python train.py --head_dim=64 --norm="rmsnorm" --bias="none" --parallel_block=false --init="uniform" --init_std_qkv=0.0668 --init_std_up=0.0668 --batch_tokens=16384 --seq_len=128 --z_loss=1e-05 --train_tokens=237300000
Each number is 500 + 40 x the weight over its row's rms, rounded and kept within 0 to 999. Layers, rows and columns count from 0. Numbers have three digits each. The size before them is the row's rms in percent of the matrix's.

# q: layer 6 attention query, 128x160, rms 0.278, rows 86-105, columns 0-159
# k: layer 6 attention key, 128x160, rms 0.28, rows 86-105, columns 0-159
q86 103:506488462510502519557533454578554514517517494501492508512539451479560452443483590495498555473449574505457557487454508545554456402510478463508523517442479463514451566538491483446451483491458482466540471592499464539458502525533443426530523533475454494465538458481487508596526455521467471535505489486484495484451520396444509428503558531480484391524510447569545554494584507553466459529484469516438484445500530539487533533476492461475541542511497451513488479453471474479443537497477439
k86 100:542529461524506452541463478513474504529562516538537477490502523400435521501432484522508460492559487494495546480520553471472466505555485483584465517547494552503559516479559523516549463523454536447544542551462443499495535525526494556556550537534498450496489451566475536507495478577524494425425546449463499438546504458519533486488602433530484489573537494555584449563478504575505417509507484543464484523546560487573481507505542471535495484522512470472487496536506524433490543599480457
q87 094:492493517481503542436458485555473494501494505489508530494439503499533503477538494485524454497466501478565452484534532478447534484499490532478433548449522471562508419499475511587560460445509460511474630445498533466487513466400535532583504560513405514465520506489507447467491511530464543538467435487487447496552565544438541522506472500494565515425525457506531536514500539492427479527469520559479504487488437541503565475467542444477593449492518522550541406492470507503492450484403485
k87 095:449522521519497462506485502537488523529606448445483464472491577509452435468424534499433397455507527495469465491562469494572554485525524471485524573470488510548526482513572490524547452515400448551478550510498519484500533558529462527471425499506451551505475506501486521474480507569468531523465572553476467508523505425519558428505501544422534479503466501477452479562493501534421575598495484535494507485502539447460481547494473554468508516466500557500454516439455427517533533498474519
q88 109:547451540523484464444525540507583477434482477468523496523490466607484523520468532605534570500519558532526479497556506537550516430466524424525490442503486521538498500446475536487501394517571531503470437498518439484478523445545528541526526539462511482512490524501411511539504536402421489503506508472524532487526449498568457527519539501456540482489558489529571509514457478481465503542560422465568486511491500470567492393536488480473428493474454551537502448489451511544516483481491500
k88 085:435505487522534460505503452532559508481524489513504450541543472487481458522567532497441478442470436541494511541547542520546468504463461560501385511363455497490531546462490536548551495482488512514524492545471467476461457455534473445553458510471484482450590561486543439522532476492556526466515535470493537535423485452499529497456534439510553515563479517530458507487519510471525594558513491456503551556499476480527491551554500523482464545551490416473497486545616420505505471529488471
q89 101:528600483414489524515442475547540505526485619535501562491471423431546525512474498422557476526466498494492482447502489465526488515450492531571459481528504405455429514545490500502489448506465472440534487469539495509545472499532468444470504573538565438507546514527540485495554476430572447477445470570558518481537491498513521489515563502567536497546461481524383516428589511411488509498523512514482549462455537479502488538459492484488517542533476472440487491494498486468496509517495471
k89 087:526441507496553517517507481554507572569480560491501602492466583475499418454508524463541469501495514476495513481513526454460506525497547516471431440444517486466454501544435477574579511398553501461544529484540487528456487540498471533466510464519491483450512559458442552526529453508450455423424485453454507445452473551435542392464493492576531488462472516447495520516462514587425528490556493532552499486527488506533525478506502494520508558512416482498501482512501543530536511454460483
q90 157:536476502489516548476505568516531527489560445507507478467523487524501532584508527568562434452473460484484488559536507516490571545433522586596494529433437438548476485474554464541514473576507585472497564507437512455531478588491477457503451529466484445532472469458567532509534415490462426525452504465550532540524488514484477495527521555485513465430493470554525483536426464460491434524456490480426526514539482541492508461456491467529492427548522516506528473524485464459528461480561546
k90 100:501496494486510528500404513457460516566558546494468513513530502513505506493459494507544532522504511542450556523479429482472488518586377447550531512574472515547480508478510465501505495580532448483441483527477526514561472493444622504447474569556464535430514566538467496493440445581472458528525457486453421453449548502499481520583508504472505527517499485493404524511530474452473501519442477537518494558567513507456532500529499460585474446520504534502421514513473531503449507460492470
q91 100:505593527465481508555504500441487538495555574474452477490475489514483449457545460597482490450495473443498551543441500502468525475491535402507489520492483488429546471504484482448527595448464525547495522488559507465469496525429523505514456491486546475465475467489556531567424542441525477474469527527492485467560414564479470534470565446529566518503472482490438490442485517591553473515531557455528445508430567543511580479471508532489549478461509565498541550495469471496477535504460548
k91 087:554529454513563537543499466519578510446514565483465393509464467464447515557537413487484440549513523453454465559482485467423522509459453506438435455574535490492452525453492488517456532484515550492487472502473478477490470491483500517578500467471521477526514475597438412492548493492587537516550527460483445446518525478502507511389572519548559552522497475430525481476506524522547474494491508484521521484545464468473444496479422489517498548462474476547518483473487459443508573442527538
q92 102:567512547447542452453547542499544531502563543540544491404512577430539468566483495507500515487446470490518442532491504489533518580459449504517432519452492482459484533459477469496556507549475558500559545572503501453480489544494474466507476465459478609543458490513566466483485490455536492479417524551539485501456518487515488474502508425537553544452444467538521480471519438517539542604541526489487437479518495513483449438485513456537472414518438472547467484530438544469487486544556535
k92 091:543409525485451568540541550527532447499471479529528549482570516456538490456565482495452513530506523465480509518576441484550470507456506491522442461526576581495486459495477502461495504499433553517586456445469439462513563501559468500532569444441510427506496467504545465463538498477525561519509589448484492498533529472476499519517506536424511482484536474534508500562547438532507476453481497489484471556546471452488441487432434526454501541492509502572445441482520501427498602519467462
q93 100:603530469503433470496475560498474507566527486436424507526481535481498503423576529507483490497529568491466429516551495528437479473569504499495526487478463557509501486503496522518519453462491459462482465493566460520548512523467572473489502569449466509492449455422465498497501449532499446534464503443496510512465501515509511476459393473511415474493468462495509486573499503584510547506553461555474557464453476586534534536502421529557444497452524481501514505550527390564571537501476502
k93 090:515469441534544530461556553501490544451516493539520568562574493559456549462504466559501383497539467563462492482521431483489595464487560534515571510424438540474502558473484477475487459502505525517503499509512519578470501438519471519542462451426506492461482497450423492544581438471474497524466524453521611469475492470556462466483514446509454488479457560506502430497473531548501490436477491456484505483515457496579541491529531516491519508545521540434510518517456549518567554491533494
q94 120:559560477493520521480522455450468440526489506493552488551455440476478486487548451515499489471494451493540528497551525491432472490472525590579485540509518477511514511510516529483503516472484478539454473525512472483522549523414533514542464442469577451543499489486532459470518533590553518494527477544532535502539431450452464543549591574460514546536517430485454483434515533471574469461560518458534512520541480551520615502433443507485469452458467560544517525521509527478488518501433616
k94 092:524539529497457525550516487436468425489580466510467500565495473522502527566470472470489544456509465484537437543445519459525497550422557469533523560522464476487507466469478536522472463545516486589513435606514448463525477495521471435475470432478527516596464511562585507493458541512464511509495495507502522441482434487448518554478518498550469509451469525550575480488509475439470489432533468453539475471454567435544527488487504458460515470459491498574522549606511419525460516507481505
q95 096:630523511497497557436539463489515473463517515472568525517432538469495538450514432489471465465465447557569513637477472558523531503525408510480457542478536495511541474493600534489511490502561495538501523469436529491513547495552539470544537528469487531459482543489513468455536469500513458480507383534560463497524478477507448535525527506502473554548545574497597502483508469495559521508497501501512550544490527506562491546484496494431483522453552478438512505514504543483562462431527457
k95 088:477520425482580509497474461506483443472415495489504476425407542508483454507499535550521576400535538503563539528547492465493572555487500519493500448488487517516542416579430556517466452511502503443501473460511543527435503526555531457490476558520531503484513471457537521530490537542543484525480571497509466572581443497471446486604467491496535481505553492486610475519503547519474570464561488503503455484494496494519476567471540518471522518489532474503502432538491455480579500522511555
q96 071:433485495462511512483539462501489481532502458512545566460525477509483508498519446420512542438431557465488484526492496488539461526511517535461572479464568510562504453449471576460496464499521525542517461482575431408497520488495499450531497536368523469475507486492499567477511512511483530534548461487408493468556471534497467426515473490433441506467486525547466562468504468525592496496447455520539443509535474540635483533501505495481492475552510585528557496547488490512473564496519558
k96 068:534571525531505468456468507576539415483530487599513481485498500511487477530449541519454447569493491505474500558497462438573449454481498507533512445509487392430445419557456500478400571455516470514488504457425494487585478402518499550531561441480465532529479491485484476473549483553527502563522490477514506478530514445462487548495501552527483397518462542515477521499560482483469543546492476480512530546476567497489496500513531487478494420504528451547493551486471447531463462474552506
q97 087:406443468438532499497477505417527496478556520512444453495488514459549558482512504426436525462472447513487510579573530495519499594485428499552455561498546498501497465508504502545455488477465494490445422449528480462458490500433514494494509571382449583499478514525475500473556495577534535477532533481478499510518455407553549444516548509489533506521550540515465542495486532509518432538472469521509391479509482479515541516507541546504553516536484469440487536448441492546496535535470537
k97 070:478514574522487498511493496503470475469481516487522566469500495497563473501574473470558467536549545501480435538468472482477559545498547449491467456587546497543525524455465479462559546516560552494464526571484525536539543515467499613456513549502536539479476437496575496568501517509542474476512496503448520590493480489411535478485495549526522479514504484541499505562555424510564511474487540536511541449509424537452529542467494488501439567566554557570489515443531557500438495453482404
q98 067:482519570494537539478451414502433485450551520432488497509544518461544510554396531405485469504517497506504486486467465399372523532558479559488493488441539484465505466452473432533527512533491574460515543453546462478504456516466531485529520450500445539509517546513489536500496436433432529477512455498522501469523520504459426548481435524531464464451536491510585514476498403501532508442508472508540487492520491515498456477488413547515472539570444467499516430506536483552487527481471495
k98 072:503486480537502540483563467488491492530415541455563459468507512478433526459505499575459563513423533530537553526486512452575464478514461484541520543540503437499421525477546460503479478457516492504516551508510522522543494465492467460497453545515532512455441522427546437552463578585443524462516497519498442433526509500402476455468469401446585483529492445483392502547516506457526492501494457500454450547525483510512555497542544459476510518498500513492510482501520577453538410509509450
q99 078:454480488464537546480472535550512545523465544450504434488488529532446482510412535484551477561503560486485578524463494534435465516495462487434520446528553474500525504501565511477553461462511446455514535586457524445447543529496536508537445464500502428561463461470522524535508529538417479587481496520508505492521515583582519511479410493519437450516433458558467531458535464519530489521496450490417549448519500507537484511484491462454463529519393508511466489428521546515500494441434475
k99 058:586518538432462493498469497537501490570497481614495533481554477491529449486475474562543494467459514470514498548483536468416522495447544479438528537464460475546491480496489572548499471491452561513453478537492534489492486408470539457474553493530436500508585522468497513501568499465535524487463455462445551555513545511487534507478558510549506535440528523537448487520537531541474523383501454520522515541488478484469496518505438503524401504554538436464400583476506487499502520519539587
q100 080:531472459533477517502487519490515503552424505482532503534449498551491531524493469571465497489525575488521463434540429559565516518467456418513486563449485470508523484625505472472510535491518498538514508494491525528491586437472501489513479477575564489473461480412486552480549482552534472452509498500500527479496489500452509527487494483463490457548480412502545510560493491470449518516517492452402513577513560466426522501454512488483454402437491497484450543443499514502520390506389526
k100 072:496457490497484478497472474550438477445492485480572542551518495492468468481557520534530464496568542492395492500553503448526495511473446591495477425552513516452546534512536541499467534512463509522542578554544502492464540561550459536509523511502454489499517462495486540456443484599505519469427446520513434494563509529485480525502484505561457435528490584544517495482436467516471505523472460451378453532548570507498429552559510462523475525470528483554571431490549545520565512515512492
q101 076:572505476547475484475535539494473458511493511486441483468498439470562468493413494546452576547489503542475488432440504493477466535499523492448510474452482528417544570526494483496518469571542540516554514555487507493487528482544491435504461496556492448494538492483539526496513472440478399461570442424468457544455432507416440540504448486464491491576478482468527538566522463518483545438445484473516524529479568531462555479554456553532482468390560499509544483477478545500451480487472454
k101 068:524552462548504428434552483495547525564507539476557461555573433517444519472497503485498548425457536536513474378413407524536497516525478550527487468552440484526517453442561494471544520452633542503494510475543476518510489455528475439533484466470575438540515450486493460482470500460504487460584568551510488493512457489496511480530498551558470453547507497459513548495534521534503531496471449463508481469526521543566522451473527426547493489462454480483483484557474540491541506472478487
q102 077:453545513403518568493476479450500456460562555512499502493521498448449468501463460496513454448476549532547516544496530536420411510524493489490477561442487488529557469476488488505499525469484489514460530455497506425520488542503521454570512458539446463541543509450544436545477520457476553541491527489522458505534540514498523520536440458502539504484471633493462568431512478550542488561533461508486453445511435474476536506477510556447422611472408545533514556543513515509433523503499508
k102 077:509496521532527535499485522543458556518548513510516488504554510416460459428475416518529516542508495514563509560534553508430465480496447588418519551465509452582525514522499611510450535495497422485556442549528480504536459562483528506531484488513464466484488472558529538528530603448494497546518492482491517487510498527458490496450464492433584484517494503448418479533505455527536472495452427483527598532542481481498497440543520457499439567480485461438519520453507558528448448527532482
q103 083:575469527487431532464490577512434455485475508548537499496492506504510512426451427567428521495535478511532542515490410460461490534546481456498486547561408534469547514511500426482534482442556520482462482541514481532464504538520527501603522447491390508516492496525481534454494539508545487502493487517486511531534532505553520492490546491500496592533513474537491509480505456562516475480550536495509402428475548433527533602518542442552532545426527561495552503535473453453476553501488535
k103 074:532482509510571477519542559442465514490487511559484463473452559530594489503536508522525499532506477508438505544551493568441531495475428433478518481513510523523432485596535589490414527528521478528447481481412568521515470488469497473506552542491530547434430465484438505501505517587550476496509520476460518527489516574551527474548513506509517548479558499512437526499577470452507533474520489504543485474504542433497463511539448502513497439511552498566452555477483437557424556544463572
q104 094:531470492497555449508480476449471523476441534483472549534508532546548544454504452543465472508501494534459548471471542482474539475533553463548537550565496518455560539464596497466449534440452447512463501531534545505509424451521440541472492527513473430467529502433523517518544485457527512476535505525513443488505576526598463545492496519554491522473500570484445408490487452471543498486503472485567494555459501456504508551540547450469564545514544511573545380445539491485482521468581539
k104 077:486489515508498444517461507511531510512451486496548492504519522544564513454476477565572499498465501480467452522531551408557498454527531398534517499455515534506510528452586464467467551474449481520470583543510517469535510476512492444504547611415477521491481524486529466532541520469565524459517561545510508560482489555552537478470507528591427512499476467563463484496525555410418446521425533536554540516499481505495525525531546532459563506499443510505439475543533524488512574546450558
q105 090:506463520503519502407436485530583527546558477422455499521545463562585488505523514501464548460581518507472457487485537516548506540522512487501487505429464495544484462493484489584552472472508559443516437560517470448421587476478510584483523468561511493523454517456454587483521430486536488507517542490478486493520517510471455510607521527546441466540471436459587491515415502545500554458479533480468498504420525523488494486491483471455452462523577501489522557538465475529493513507550488
k105 077:531534521452510541495475481562478444475471525500527470455546515546554482493442481445454565369513517506546426519490507425522454549458556516489458451501521513524552464505439532515451483511558504532459491493560456474547531484502576475513507490445458561483524439482541513562483467507473554489486544440483501454590572470561462509555486521458474446558477550478503582595483566478551552524506519533480526511518428517512493531456489509417514471442496440465566505537490455480506519490537482